From a checkpoint of a small transformer trained on Wikipedia.
Size: 11 layers, width 256, 2 heads of 128, MLP 1024 tanh GELU, vocabulary 1024, 9.08M parameters.
Architecture: learned positions, biases, tied embeddings.
Each number is 128 + 32 x the weight over the matrix's rms, rounded and kept within 0 to 255. Layers, rows and columns count from 0.

# layer 5 MLP up, 1024x256, rms 0.0865, rows 698-750, columns 64-127
[[115 127 152  94 189 126 156 144 147 125 160  86 102 133 156 131 130  96 165  91 113  93  96 127 157  76 130 127 117 122 106 196  67 174 189 164  77 178 122 151 149  75 166  94 108 128 109 119 142 171 148  74 127 182 137 127 113 199 144 170 122 142 137 152]
 [124 118 171 135 141  73 156 102 149 138 138  78 160 118 111 173 192  74 128 113  95  76  99 141 177 130 182  48 142 111  80 180 161 234 137 183 112 143  86 131 112 153  55 125 143 122 147 161 131 159 139 196 128 111 114 136 164  89 110 118 148 135 119 136]
 [ 77 137  98 149 102 129  88 116 148 172 137 133 172 124 109 153  81 115 116 112  89 122  88 173 178 118 152 104 155 171 106 177 120  86 153 125 150  76 124 111 113  39 152 130 120 146 157  87  75 133 102 112 200 145  62 171  79  86 133  82 170 110 160 108]
 [132 107 133 111 101 163 163 148 109 115 139 119 152 130  70 119  86 151  89 144  88  89  74 130 164 122 115 157  66 124 161 139 136 118 115 148 130  89  51 161 157 142 142 114 134 137 136 104 134  67  79  63 165 116  95 132 159 151 142 141 202 196 181 223]
 [109 141 167 143 142  97 145 174 143  70 127 143 138 143  99 145 152  59  58 161 133 106 188 123 106 146 102 124 104 150 214 138 108 117 159 113  80 169 151 122 180 186  50  97 162 156 178 129 149 117 122  89  66 113  91 138 127 134 167 139  80 148  82 161]
 [162 158  90 140 119 112 109 132 133 194 147 116 133 103 114 152 131  88 146 181 162  90 154 189 159 118 145 164 139 128 131 145 210 125 134 186 170 135 172 117 140 121 160  89  96 123 156  84 158 101 182 115 106 123 169 120 138 124 112 136 103 146  96 217]
 [151  81 133 155 126 111 143 178 153 147 140  77 161 129 150 177 147 111 125 122 150 124 104 116 150 111 154 185  86 155 152  84  59 104 110 111 144 189 123 168 108 149 153 159 120 141 121  81 128 141  78 106 164  80 133 122 112 135 126  99 127 115 147 100]
 [166 138 134  80 134  85  75 154 125 138 127  84 113 128 110 132  73 109 115  79 132  68 139 105  88 106 160 148 127 100 178 106 131 186 154 161  34 182 142 147 141 134 172 109 174 129 160 108 160 120 190 129 140 124 138 163 160 158 150 146 100 144 180 146]
 [137 155  92 136 146 202 105 151 107 132  88 152 137 165 145 150 153 183 179 177 132 171 111 125  77  99 116  91 133 133 136 138  93 144 101  95  92  78 161  90 109  95 104 136 168 143 155  95 144 119  95  58 133 169 105 186 131  96 203 124 125 155  94 105]
 [105 142 147 150 149 110 121 155 117 147 105 129  91 128 122 109 125  96 160  96  81 133 151  50 150 153 125  96 157 172 161 195 142 110 118 181 114  61 157 152 105 149  74  78 143  88 205 100 164 102 115 136 143 122 140 105 130 177 117 135 164 162 142 120]
 [161  88  85 150 141 120  94 157 187 149 167 147 149 120 201 166  92 100 105 127 209 133 135 107 119  29 172  68 117  74 134  92  95 136 148  93 182  37 113 106 192  78 130  69 118  94 105  58 215 157 191 114  66 155 102 155 138 159 139 158 182 141 146 147]
 [164 133 132  70 141 110  89 155 155  95 140 151 157  89 157 109 156 133 174 140 127  96 155 150 122 132  85 160 134 125 129  77  96 121 137 136  94 138 109 156 139 127  98 119 116 108 147 100 131  79 142 133  82 119 108 195  66 190 137 128 156 153 165 107]
 [177 153 128  87 149 182 114 137 152 145 126  83 142 126 146 126  78 102 114 152 134  84 156 100 123 134 128 102 112 188 169  73 141 129 130  99 152 157  80 106  77 118 113 110 154 119 113 158 105 112 124 115 118 156 120  94 112 129  63 129  99 136 202 168]
 [ 47 131  93 149 175 128 101 173  62 129 129 119 144  96 147  84 124 127 109 112 151  54 147  85 150 154  87  91  53 167 123 190 133  90 131 130 158 179 159 188 145 145 156 130 134 110 137 116 101 118 165 205 171  93 132 164 169 157 132 143  66 140 219 116]
 [182 158 103 163  90 127 114 127  71  91 124 123 121 124 151 169 132 103  73 123 103 125 172 148  52 213 147 151 159 183  85 107  82  96 128 109 127 105 113 150 112 102 114 125 147 131  85 119 122 154 112 117 160 183 111 148 135 127 122 133 149 178 135 114]
 [141 131 132 122 139 114  91 101 115 106 139 108 104  99 122  87 115 140 128  96  66 128 145 128 120 114 173  87 121 105 116 112 140 190 222 189  96  97  97 116  91  94 176 137 112 100 100 147 100 174 110 106 108 119 162 116  95  81 124 160 137 106 147 138]
 [130 140  98 144 129 112 135 144 161 122 108 101  87  81 119 108 156 178 164 133  42  96 128 129 120  99 122 171  78 109 105 122 100  98  78 152 122 210 128 119 173 118 142 144 109 146 137 112  85 116 148 108 143  66 134 169 122 113 105 148 112  87 141  94]
 [139 179 109 135 114 126 147 107 146  88 122 113 143 148 136 152 103 156 114 179  83 119 142  90 138 116 141  83 141 124 130 142  92  84 180  91 118 132 128 128 139 110  78 146 104 139 175 127 178 159 126  65 173 137  85 132 119  91 133 154 111  95 134 135]
 [156 149 152 139 131 130  69 127  93 144 185 101 143  93  91 138 143 164  97 144  76 159 113 107 125 134  97  91 123 118 148 120 130 111 168 174 109 104 130 168 150 133 129 106 103 100 124 118  65 162 113 135  91 108 143  91 160 146 121 116 100 130 104 143]
 [193 198 154  94 141 133 154 140 166 124 180 105  91 173 164  95 139 138 138  98  74  87  84 117 135 129 159 179 164 151 110 108 138 110 161 180  89 135 113 120 103 133 140 168 102 129  82 138 142 133 180 113 146  74  99 154 173  96 115 144  97 166 149 136]
 [106 133 175 104 110 100 133  72 151  99 149 161 130 117  89  94  87 120  76 135 117 149 197 107 155  86 149 107 140 155  74  92  81  86 112 142 107 156  86 189 150 133  92  90 123 131 161 109 171 154  76  81 134 112 113  73 113 108 151 138 126  70 146 145]
 [169 143  68 159 106 144 158 128  95 122 148 167 127 143 143 172 162 157 101 137 125 132 184 139 157 101  93 112 122  81 101 105 147 134 130 137 104 188  52 167 142 108  73 117 131 155 130 143 128 145 193  90 122 124 115 167 160  89 146 154 106 137 139 106]
 [143 171 130  89 186  62 107 128  99  71 154 133 176 101 114 176 155 142 116 123 135 114 141 127 148 162 194 119 136 127 134 131 159 173 154  87  83 109 149 154 173 177 165 118 112  84 209 126 186 112 101 148 146 162  69 143 138 114 144 103  96 157 123  84]
 [142 151 153 200 111 127 159 122 148 108 208  95  56  94 125 153 112 169 139 114 132  99 134  96 148  81 118  62 119 107 115 117  92 141 154 196  97 130 170  84 109 109 114 193 129  98 140  36 127 164  86 148  80 122  76 127 128 172 125  85  90  85 170 188]
 [120 126 189 154 185 170  87 106 102 122  92 194 119 112 108 140 106 132 168 134  73 124  88 144 106 160 176 138  93  78 158 142 122 141  90 169 111 104 186 127 164 115 141 129 142 137 128  90 177 182 126 138 130 113  65 176 115 147  97 166  79 131 160 152]
 [183 212  96 163 126 100 105  77 103 136 124 126 153  69 116 130 122 144 155 127  77 135 112 112 155 108 104  64 140 132 125 107 124 133  88  61 112 169 173 114 120 173 140  73 139 121 138 127 134 182 106 174 118 101  69 153 127 135 139 101 179 110 134  93]
 [141 105  82 179  95 147  93 118 117  93 128 126 112 171 102 136 141 171 126  82 160  87  87 164 112 100 133  90 131 112 137 125 105 120 132 134 143 127 165 134 133 131 155 160 194  85 167 100 116 181 113  92 194 130 107 109 122 219 161 126  95 120 167 134]
 [122 110 140 101 159 112 163 158 162 134 179 162  77 144 115 177 134 130 156 202 109 176  99 128 195 138 124 105 195 153 129 181 105  90  86 113 104 120 107 126 102  92  77  40 115  73 131 162 136 115 104  89  90 126 138 141  68 116 103 150  92 111 152 164]
 [ 22  81 183 133 166 174 160  78 193  89 145 133 145 122 106 136 108 171 137 117 157 174 147 146  87 137  60  84 133 163 116 155 148 105  88 110 152 170 132 146 117 107 127 167 149  98 143 139  95 152  54  45  87  98  67 119 147 114 173 100  93 156 170 123]
 [129 164  97 140 252 181 131 140 112 119 145 183 185 155 123 141 210 108 138 187 154 161 180 107  83 168 115 192 145 112 174 146  82 143 176 117 119 137  96 125  82 130  77 153 127 144 146  80 127  89 133  95 115 128 152 171 147 108 130 122 103 121 200 180]
 [106 147 156  32 143 117  98 122 157 103 125 139  90  90 107 110 147 130 119 107 125 129 133 115 137  97 149 112 149 128 118 122 104 137 109 106 128 153  55 120 128 159  97 118 126 146  71  85 197 117 135 124 106 126  86 161  81 181 171 118 179 119 119 140]
 [ 79 139 126 118 148 125 116 142  99 111 158  75 138 116  50  92 139 101 106 140 122 121 102 176 155 135  90 137 151 117 121 181 127 113 131 181 108 102  97 163 112 110  81 127 138 165  96  64 145 116 106  56 128 108 102 112 122 129 116 115 153 150 134 118]
 [107 115 126 118 145  98 128 200  65  96 107 107 145 121 130  97 194 171 156 159  66 143 213 108 159 192 171 101 142 167 121 145 123 155 140 146 109  94 116 102 168 136  77  79 112 110  89  90 102 117 100 163 124 145 138 133 143 105 151 145 127 135 153 128]
 [126  98 109 112 180 126 148 168  86 129 113 104 153 166 208  98 158 119  98 102 139 137 129 126 119 137 137 150 113 173 130 112 148  49  80 111  95 162 107 148 152 186 128 148 155 185 138 132 126 129 147 166 138 193 140  98 127  96 117 142 143 104  91 132]
 [114 125 159 172 163 137  55 138 127 141 163 167 125 122 177  77 117 105 110  88  92 139 107 122 136 107  63 167 105 124  97  40 158 145  11 118  71 144 152 127 139 129 136 122 185  95 158 128 208 140 175 140 119  41  93 180 142 147 144  92 158 162 117  92]
 [155 175 123 161 131 147 153 131 104 174 180 150 116 132 167 150 126  95 168 112  70  94 154 141 104 130 127 156  71 138 121 174 118  68 127 110 134 116 164 112 117  76  56 163 109 152 135 127  93  77 126 128 117 117 162 132 128 112 138 100  94  89 116 180]
 [149 184  37 167 143 207 116 153 147 175 142  55  92 138  73  65 130 196 116 107 128 161 126 155 110 138 112 143 162  89 125 135 132  66 147 103  37  72 171  88 131 179  79 117 108  44 167 136 133 108 121  99 147 173 164 149 187 159 127  86 154 113 160  95]
 [112 159 149 139  99 108 154 124 129 150 146 152 157 126 165 141  96 149 129  98 140 133 153  82  92 222 153 160 167  84 111 136  80 127 166 164 176 116  93 119 146 124 125 115 106 166  84  75 124 126 163 124 137 150 103 103 104 121 141  96 132 151 128 114]
 [140 119 193 164 198  90 155 117  99 151 113 137 121 129 122 143 159 181 107 144  99 142 168 125 162 129 117 153 142 153 146 129  68 118 145 143 120 146 118 200  88 147  92 149 154 107 129 152 114  86 123  50 128 160 180 117  72 109 163 131 136 100 184  93]
 [151 124 211 102 123 162 148 114 113 113 121 163 173  95  76  95 102 172 159  77  94 101 162 158 150 182  97 133  54 104 131 120 120 159 110  96  97 181 151 121 153 147 145  88  99  93 129 129 106  93 117 131 135  93 186  41 124 162 124 181 148 125  98 151]
 [ 66 108  53 124  93  80 112 141 157 150 167 147 156  97 143 102 137 136 132 181  99 143 131 147  99  93 135 164 144  95 100  55 101  91 110 129  89 214 103 134  74  69 121  65 144 174  97 112 173 104 129 158 130 135 130 146 130 125  92 136 164 142 129 111]
 [138 158  94 113 155 117  96 103 114 125 150  74 100  81 125 183  98  88 135 133 133 137 114 106 108 152  35  78 108 190 119 107 164 164 140 124 139 115 146 168 122 134 115 151 195  87 150 163 135 108  88  93 126  98 122 130  80 114 169 134 131 148 119 137]
 [119 122 150  94  75 129  83 130  96 127 103 125 127 162 158 176  92  80 169 114 146 165 154 125  90 167 154 125 131  61  59 102 105 166  93 149 141 129 150 144 163 142 228 167 138 116 138 142  70 194  98 175 120 114 111 113 110 144  85 133 163  98 126 137]
 [161 122 105 127 165 109  97 100  86 123 176 115 119 138 147 102 102 172  82 149 141 101  69 126 129 117 122  69 111 115  77 125 153 128 113 152 174 104 122 133 155 123 165 151 124  98  78 135 132 173 127 105 145 128 122  98 143 149  69  77 124 138  89 169]
 [162 109 108 139 104  94 147  95 152  92 109  61 159 164 142  62 155 122 138  88  96 117 193  98 151 150 136  93  83 122 189  97 156 138 166 158 137 125 171 107 116 205  98 103 142 152 170 126 138 110 129  85 110 105 122 180 132 128 121 150  94 183 168 164]
 [107 189 109 130  98  99 107  98 127  81 130 199  69 117 148 174 113 123 139 121 102  49 109 157 121 126 140 115 140 199 105 148 155 205 169 136 119 171 122 187 124 145  87 121 158 122 142 153 112 134 154 120 101  83 162  79 127 127 106 164 103 106 143 186]
 [163 102 129 122 135  78 126 173  81 168 176 163 141 163 135 132 163 207 155 109 179 111 120 103 135 150 125  71 160 127 140 104 152  88 109 115 140 115 158 112 125 117 119 113 103 128 108  88 117 104 117 135 152  63  98 102 139 127 111  84 135 125 117  94]
 [160 120 185  87 147 140 171  86 117 133 161 122 183 150 142 170 165 139 114 127  75 109 173 183 113 154 125 121 107 204  96 151 136 120 120 122 147 116  74  79 134 119 119 105 134 158  99 148 168 130 163 107 116 173 129 159  57 131 187 142 107 136  91  99]
 [ 89 155 169 149 120 106 107 146 114 129  79 123 106 120 126 214 146 106 174 170 175 174 158 155 167  88 131 116 110  54 138 133 163 160  52 163 103 186 131  50 144 117 111 127 153 126 120  77 134 119 106  81 149 184 107  79 211 201  99 103 107 169 151 179]
 [ 39 157 106 134 191 151 155  98 144 118 119 144  94  98  96 138 115 100 131 159  40 195  76 104 167  84 132 115 112 147 113  72 126  97  67 165  69 121 155 115  44  32 110  72 107  83 193 135 138 156 182 142 119 142 129 154 155 171 162 114 118 122 178 178]
 [149 119 166  94 111 173 134 160 132 136 152  51 148 180 102 114 148 114  87 149 142 113 170 146 123 107 160 136 163 133 119 123 200  94 151 140 144 161 115 132 142 160  76  64 116 132 131  71 124 132 144  92 102  93 141 171 152 118 102 154 150 129 176 146]
 [128 130 174 139 119 112  95 146 154  80  48 109  95 139 132 145 144  84 180 112  54 161  71 123 221  98  88 127 141 143 167 134 153 146 103 134 155 101 105 162 191 126  93 116 101 103 130  90 122 155  78 145  95 122 124 117 101 148  85 163 134 152 159 137]
 [159 111 151 143 202  88  90 156 153  73  87 145  90 110  67 121  82 133 103 118 127 113 115 212 184 129 131 119 145 108 139 104 134 138 167 175 135 127 170 183  75 126  84  67 141  71 129  68 105 197 119 155  64 144 170  99 132 125  94 154 114 104 127 190]]
# layer 5 MLP down (transposed), 1024x256, rms 0.0722, rows 698-749, columns 64-127
[[239  53 131 132 141 111  55 191 140  79 122 153 100 166 183  84 127 122  69 166 132 140 129 130 149  52 143 178 130 188  82  94 127 178 188 133 163 161 156 135 111 150 164 118 136 140 119 117  97 141  97 108  93  79 166  82 137 159 128 181  65 181 121 112]
 [177  87 107 154 147 132 193 166  85 139  73 157 111  96 141 148 107 106  77 117 180 119 150 121  92 133  87 103 150 156 205 158 183 120 151  90 107  97  83 142 108  73 134 129 151 156 146 107  78 128 103  59 105 100 117 147 102  85 151 152  80  59 131 147]
 [146  82 132 125 154 146 116 131 155  79 177 148 140  95 143 154 162  99 147 182 112 169 141 152  91 129 180 176 146 103 160 140 169 117  97 102 156 190 183  70 120 155 176 109 104 124  93 101 160  63 139 128 117 150 195 108  72  88 115 140 109 150 126 190]
 [132 121 171 133 160 148 118 140 123 153 116  90  60  87 155 122 128 153 150 120 107 163  78 127 141 139 137 171  84 128 154 142 118  58 161 133 160  70  94  91 181  79 132 129 109 121 151 110 189 143 145  75 123  78 141 135 102 143 147 115  93 116 136 149]
 [130 178 166 108 114 164 163 146 134 113 161 151 116 146 131 106  84 165 106 114 141  73 133  66  50 187  91 171 107 122 137 153 124 151 137 156 157 153 121 158 169 138 108  78 162 174 102 168 171 104  87 126 136 127 152 148 155 166 147  72 120 146 161  97]
 [148 135  95 128  85 112 118 143 153 100 185 100  50 138 150  94 147 126 101 105 157 115 108 127 135 131 177 154  95 101 106 166 119 131 145 145 102 114 167 168 172  83 155 144 147 151 128 130 160 157  32 140 141 132  83  70 133 140 108 108 150 142 152 110]
 [109 106 176 112 146 134 175 156  94 119 105 169 130 100 156  46 147 152 160 107 130 124 174 135 117 153 116 146 148 139 106 151  94  74 121 169  96  93 150 167 141 121 145 104 141 172 139 152 201 146 126 133 105 149 119 113 106 112 157  87  94  99 156 140]
 [119 116 109 186 140 111 130 140  98 129 140 117 119  96 159 185 111  88 131 163  92 130 106 142 122  88 148 186  64  77 124  80 198  25 168 179 101 115 134 206 122 108  93  89 106 147 106 104  78 112  53 194  41 102 149 114 134 173 102 171 113 171 105  88]
 [120 110 166 151 118 136  72  97 121 144 130 160 111 149 125 192 120 164 110 125  86 103 121  74 170  79 129 155 119 129 130 150 148 133 102 148 177 145 149 103 164 136 111 106 128 106 156  85 136 138 174 204 112  80  75 110  93 153 119 127 150 164 132 152]
 [186  84 128 172  94 124 114 165 171 118  88 166 119 141 153 139 178 144 180 120 127 158 142 138 179 131 132 141 135 142 155 126 102 144 135 109 136 156  81 110  84  57 167 139 163 131 175 114 145 107 136 126 148 164 166  95 145 113  85 190 136 115  86 212]
 [171 156 188 150  98 143 103 180 152  72 136 172 156  88 195 106 105 100 122 122 163 185 151 134 105  80 160 105 125 118 159 158 122 127  87 104 160 146 139  74 144 154 186 163 140 147 112 145 142 149  73  79  29 197 149 114 107 111  79 154 144 180 135 180]
 [119  82  75 149 122 203 135 132  91 170 143 133 182 150 144 177 137  84 133  96  96 140 154  60  90 140 168  76  92 164 129 140 149 191 143 111 197  82 190  84  92  82 163 103 115 120 117 136 121 137 105 179 137 128 140 106 100 125  61  90 120 115 159 159]
 [145 131 149 116 120 140 202 150 181 122 120 126 125 103 163 133  81 106 141 146 132 122 106 111  92 127 125 127 159 102 127 114 120 103 126 129 147 138 149  60 116  90  96 144 117 138 103 132 128 163 118 156 124 142 133 130 124 125  98 165  92 123 135  97]
 [107 133  67 133  92 148 118  95 108  83 124 138 141 101 160 156 148 172 128 164 172 122 119  78 148 110 123  92 117 167  63 238 108 136 160 172 148 167 137  73 109 126  61  91  72 178 160 166  78 149 111 163  77 127 168 131 233 119 150  56  64 196 135 154]
 [125 101 125 151  96 120  71 120 123  88 155  97 149  75  84 105 103 144 116  84  58 192 148 170 151 104 141 158 139 109 165 135 147 109 108 115 184 139  82 132 148 159 152 163  55 125  87 104 103  62 142 130  97 120  83 166 144 125 151 159 140 113 116 150]
 [ 74 155 169 173 154 144 132  97 109 111 125 125 104 132 121 173 158 153 100 114 149  94 100 129  50 119 145 196 102  57 174 147 101 135 134 104 155 171 136 177 110  83 173 106 140 178 155 152 147 122 154  83 190  96  95 205 149 152 181 166 115 111 153 106]
 [121 145 122 133  90  93 157 144 137 149 160 191 142 129  58 141 112 161 125 179 186 130 130 146 119 166 131 160 190 165  64 127 123 166 132 179 121 101 136 127 100 167 137 112  63 133 141 112 126 185 116 134 106 120  85 106 111 116 119 141 174 111 132 130]
 [142 113  70 158 116 158 143 208  82 149 147 139 155 122 138  95 104 130 149 152 188 131 109  78  99 116 172 102 164 152 136 115  65 109  88 143 115 125 151 149 120 123 118 140  85 160 149 117  75 108 111  97 158 198  90 100 110 169  93 153 100  91 131 192]
 [151 121 157 122 149 128 197  92 189  83  85 180 116 143  94  98 154 163 122 112 161 109  99 139  62 125 147  67  99  94 156 165 134 134 113 150 102  86 156 145 101  81 103 114  59  94 143 113  81 149  68 123 134 155  78  99 112  66  96  72 211 121 111 144]
 [126 106 111 110 159 126 141 108 107 151 154 113 146 110 131 129 150 100 137 175  38 167 105  67 204 134 130 138 156  80 132  87 137  91 124 170 116  99 172 168 134 117 125  97 109 130 140 116 185 154 142  91 166 141 110 155  60 137 104 117  90 161 109 100]
 [114 123  66  93 144 241 185  76 157 147  90 108 161 107  79 107  90  98 141 101 126  84 114 128 121 232 122 151 115 186 150 125 152 126 130 158 170 112  76 137  94  84 102  89 117 113 118 177 111 119  81 156  91 157 112 148  52 117  85 159 131 122  99 164]
 [100 168 179  99 125 171 102 113  78 170  63 127 127 133 145 145 104 131 153 146 165 124  97  96 143 138 165 136 183 121 110 119 115  96 130 118  97 106  81 142  92  61 160 107 118 123 169 127 166 140 135 107 153 138 181 166 113  92  92 116 133 148 128 159]
 [126 166 141 133 135 140 137 105 101  95 164 156 170 133 145  97 137 118 140 173 119 168 110 131 120 116 186 134  71 181 103  72 141  60  81 165 124  99  99 213 151 148  69 133  86 117 100 128 137 117  94 120 106  96 117 120 157 121 120 137 108 125  79 120]
 [114 120 111 165 198  81 132 104 201  89 140 113 104 135  64 121 111  71  78  89 103 224 163 143 143  96  62 100 107 150  91 113  78 221 150 132 163 115 172 149 111 149 107  77 108 110 133 128 177 174  80 111  69 108 130 150 112 118 113 175 117 118  93 125]
 [121 150 134 103 135  99  94  84 131 162 146 123 148  96 125 206 111  97  90 124 136 170 104 140  75 166 122  96 158 127 118 142  56 154  93 147 142 127  95 148 116 162 149 113  93 187 111 202  89 117  99 121 133 113 131 125 135 180 124 168 152 176 122 146]
 [137 160 156 107 134  59 103 110 123  91  58 144 141 148 178 122 139 157 137 108 155 100 137 112 155 135 122 142 174 177 129 108 106 151  88 150 126 145 156  94 143  68 115 109  74 152 140 107 141 155 113  92 102 132 111 105 190 165 126 117 204 166 177  87]
 [ 86 109 133 118 127 121 173  98 144 152 136 147 109 152 108 116 219 155 107  86 142 131 204  46 113 129  69 183 131 137 148 149 144  83  97  79 132 213 160 150  88 111 157 133 146 111 170 119  89  53 151 153 173 103 150 106 174 121  67 127 195 140 106 129]
 [194  89 153 153 141 114 165  82 187 207 139 118 158 145 106 146 124 136 133  72 156  89 141 195 149 142 153 166 165 118 158  80 118 177 160 160  95 136 142 172 130 126  98 126 136 160 165  97 143 132 178 120 135 152  98 155 156 126  97 133 107 142 158 165]
 [ 66 154 126  90  95 102 138  60 140 129  76  80 133  93 111 184  49 115 101  90 166 171 157 171  93 124 154 124 180 115  72 193 119 141 121 102 137  98  80 114 180  85 191 184 126 123 114 129  74 191 107 115 100 125 119 179  81 139  71 110  92  97 111 136]
 [161 103 118 181 141 168 132 129 101 146 150 133 126 179 134 109 150 110 111 107 164 202 165 114  48 154 132 103 137 114  73 119 105 180  93  92 120 150  81 173 154 149  97 119 140 169  78  63 162  97 114 109  97 183 156  60  81 118  95 147 124 147 159 118]
 [153  87  83 104  99 112 130 110 130 112  90 102 123 113  87 146 100 148 114 124 101 118 141 136  78 160 139 125 133 178 168 175 129  71 151 156 104  82 138 128 149 115 127 126  87  91 152 158 136 144  95 140 156 141  90 192 134 103 144 141 101 144 147 124]
 [117 130 132 125  98 111 104 114 107 137 123 151 187 146 114  72  95 158 157 108 165  94 140 112  56 151  62 114  95 169  67 179  57  74  95  95 123 137 146 140 123 116  88  76  72 141  74 166 112 169 105 101 106 112 150 179 126 191  87 116 155 158 117 128]
 [137  93 189 136  92 122 110  84 129 119 130  97  84 138 107 101 163 136  91 165 106  95 116 108  61  73  92  97 151  98 163 129 121 105 116  89 147 135 134 109 105 162 160  90 205  90  64 101 146 169 139 126 120 100 145 169 107 157 139 141 110 154  88  92]
 [126 165  82 167 139 167  35  99 129 142 109  75 140 148 187 179  64 153 171  99 115 120 214 103  83 165 107  93 107  91 169 138 156  59 142 106 144 124  58 163  83 121 167  89 119 166  82 174 121 152 149 137 105 109 126 136 102 111 167 129 145 135  67  63]
 [157 104 113 100 108 156 101 124 166 144 183 142  89 164 179 167 125  67 159 127 110 150 150 136 160 155 141 148 130 154 180 128 146 157 137 155 115 103 131 109 166 109 176 102 119 139  95 111 121 161 133 141 125  81 140 163 148 130 109  63 149 176  96 148]
 [129 102 209  90  89 133 118 140 130  64 168 132  59 103 109 167  98 121 120 118 139  73 121 143  88 120 138 180 158 145 142 140 108 169  96 100 135  93 124 100 193 154 160 119 101 129  80 168 127 188 110 127 115  98  99 130 131 125 175 146 146 124 155  42]
 [114 150 164 178 121 151 166 133 150 157 126 175 109  85 101 139 140 126 134 135  81 151 164 120  93  94 116 211 113  93 143  94 110  67 149 136  39 149 142 118 130  76 214 154 133 113 219 104 156  94 167 116 133 125 183 144 163 144 100 116 174 145 137 111]
 [124 104 145 162  63 125 122 165  82 171 114 155 111 123 127 155 115 160 103 142 135 147 162 121  91 137 181 109 119 161 200  97 155 179 137  97 186  99 137 145 148  92 113 111 190  83 188 156 132 176 131 139 157 151 166  75 164 112 145 134  66 128 116 127]
 [111 111 123 113 154 121  69 107 156 113 160  66  92 147 102 151  76  93 113 184 143 152 107 135 141 143 111 149  94 143 145 138 106  87 118  97 146  65 117 160 151  75 127 124 182 121 173 100 187  59 155 165 170  84  61 157  59  89 140  68 113 130 144 144]
 [125 157  75 119  96  87  85 158 155 108 148 148 116 106 140 198  93 164 100 142  94  72 109 140 114 128 148 108  78  77 157 164 145 127 213 175 141  90  98 146 118 167 179 157 176  41 147 165 126 114  54 164  90 111  98 164 116 109 109 117 148 129 126 144]
 [109 151 101 116 139 135 123  96 125 132  95  98 142 185 118 154  79 109 118 108 173 136 153 180  71 174 146 119 146 115 177 166 129 127 106 112 153 120  83 177  90 162 152 124 112 126 109 145 117  80 102  94 155 134 145 120 118 173 165 117 137 129 141 117]
 [130 142 183 187 189 152 154 117 151 113 121 165  61 163 117 123 158 133 110 105 101 122 141 181 153 149 164 119 108  66 111 106 109  78 127 105 158 143 115 138 141  88 140 116 141 180 113 140  90 100 138 118 121 129  82 138 118 143 181  53 143 164 107 112]
 [186 153  77  68  96 185 111  82 156 108 127  77 143 158 184 155 116 114 145 128 161 162 100 171  96 145 179  79 125 127  79  98 133 200 115 124 120  76 108 140 145 131 114 149 135 143 132 121 212 161 198 129 117 157  92 138 134 124 205 178 135 133  83 174]
 [ 46 165 116 150 152 126 117  50 132 104 110 186 121 196 115 118 124 161 147 139 211 180 157 138 109 174  94 122 119  78 159 142 129 119 171 148 111 183 171 116  87 133  81  91 120 149  95 151 164 102  78  96 128 167  82 166 172 116 160 114 147 129 113 160]
 [133 126 109 151  96 136 110  99  93 116 121 155 141 133 131 182 173 103 153 150  42 137 136  93 214 160  86 137 151 138 136 149 126 139 135 114 110 140 168 142 171  74 152 150 154 143 131 142 154 153 139 169 154 146 124 100 114  85  85 112 200 132  59 136]
 [163 137 165 153 118 133 180 115 184 128 137 190 152 146  92 187 190 126 145  72 144  93 121 152 139 130 131 132 180 143 169 132  86  94 138 132 102 180  73 145 147 136 162 128  94 115 178 118 113 116  39  76 133 104 157  95 127  84 131 146 154 113 139  74]
 [145 100 170 105 155  89 158 161 136 190 105 133 124 124 172 185  95 121 207  81 133 158 139 191 104  68 159  92  80 140 119  71 159  46 105 136 129 143  78 120 134 157 170  85 130 104 124  79 136  95  65 158 102 149 122 130 103 144 127 111 160 179 134 104]
 [130  91  79 114 137 156 152 129 111 124 179 110 187 133 127 107 172 157 133  95 152  61 164 183  99 129 117 165 110 179 157  80  79 179 120 139 146 145 117 128  84 187 174 144  86 193  85 113 109  43  89 139 123 109 151 121 122 156 160 149 169 142 170 108]
 [ 91 104 174  79 129 147 156 157 112 109 100 128  84 102  43 166 145 128 116 160 186  76 115 171 106  72 103 149 117 130 138 148 123 136  83 129 134 102  98 140 154 156 109  72  87 139 184 161 106 217 122 164 209 121 156 145 137 147 147 131 112 115  97 155]
 [161  90 150 130 189  86 141 204 106 114 169  95 106  97 117 165 174 158 155 193  46  95 136 196  67 119 137 111  80 113 129 152 117  90 117  92 113 128 132 148  91 133 125 123 138 158 118 163  64 220 123 132 113 117 164 131 110 153 103  75 134 124 111 114]
 [195 125 149 125  79  99  97 138 128 135 166 121 154 178  90  99  69 168 146 154 144 166 182 120 109 147 107 126  77 112 112 123  79 149  38 109 133 154 129  91  90 139  70 102 172  95 167 145 141 156 198 121  75 103  98 160 121 129 130 134 136 103  74 141]
 [122 169 107 153 126 138 152 117 104 134 172 143 111 111 125 102 149 150 115 133 162 181 157  95  60 145  95 141 110 107 135 129 103 111 144 117 132 126 131 119 110 142 161  61 126 132 122 133 161 116 118  87 100  81 105 135 161 121 125 110 115 140 135  84]]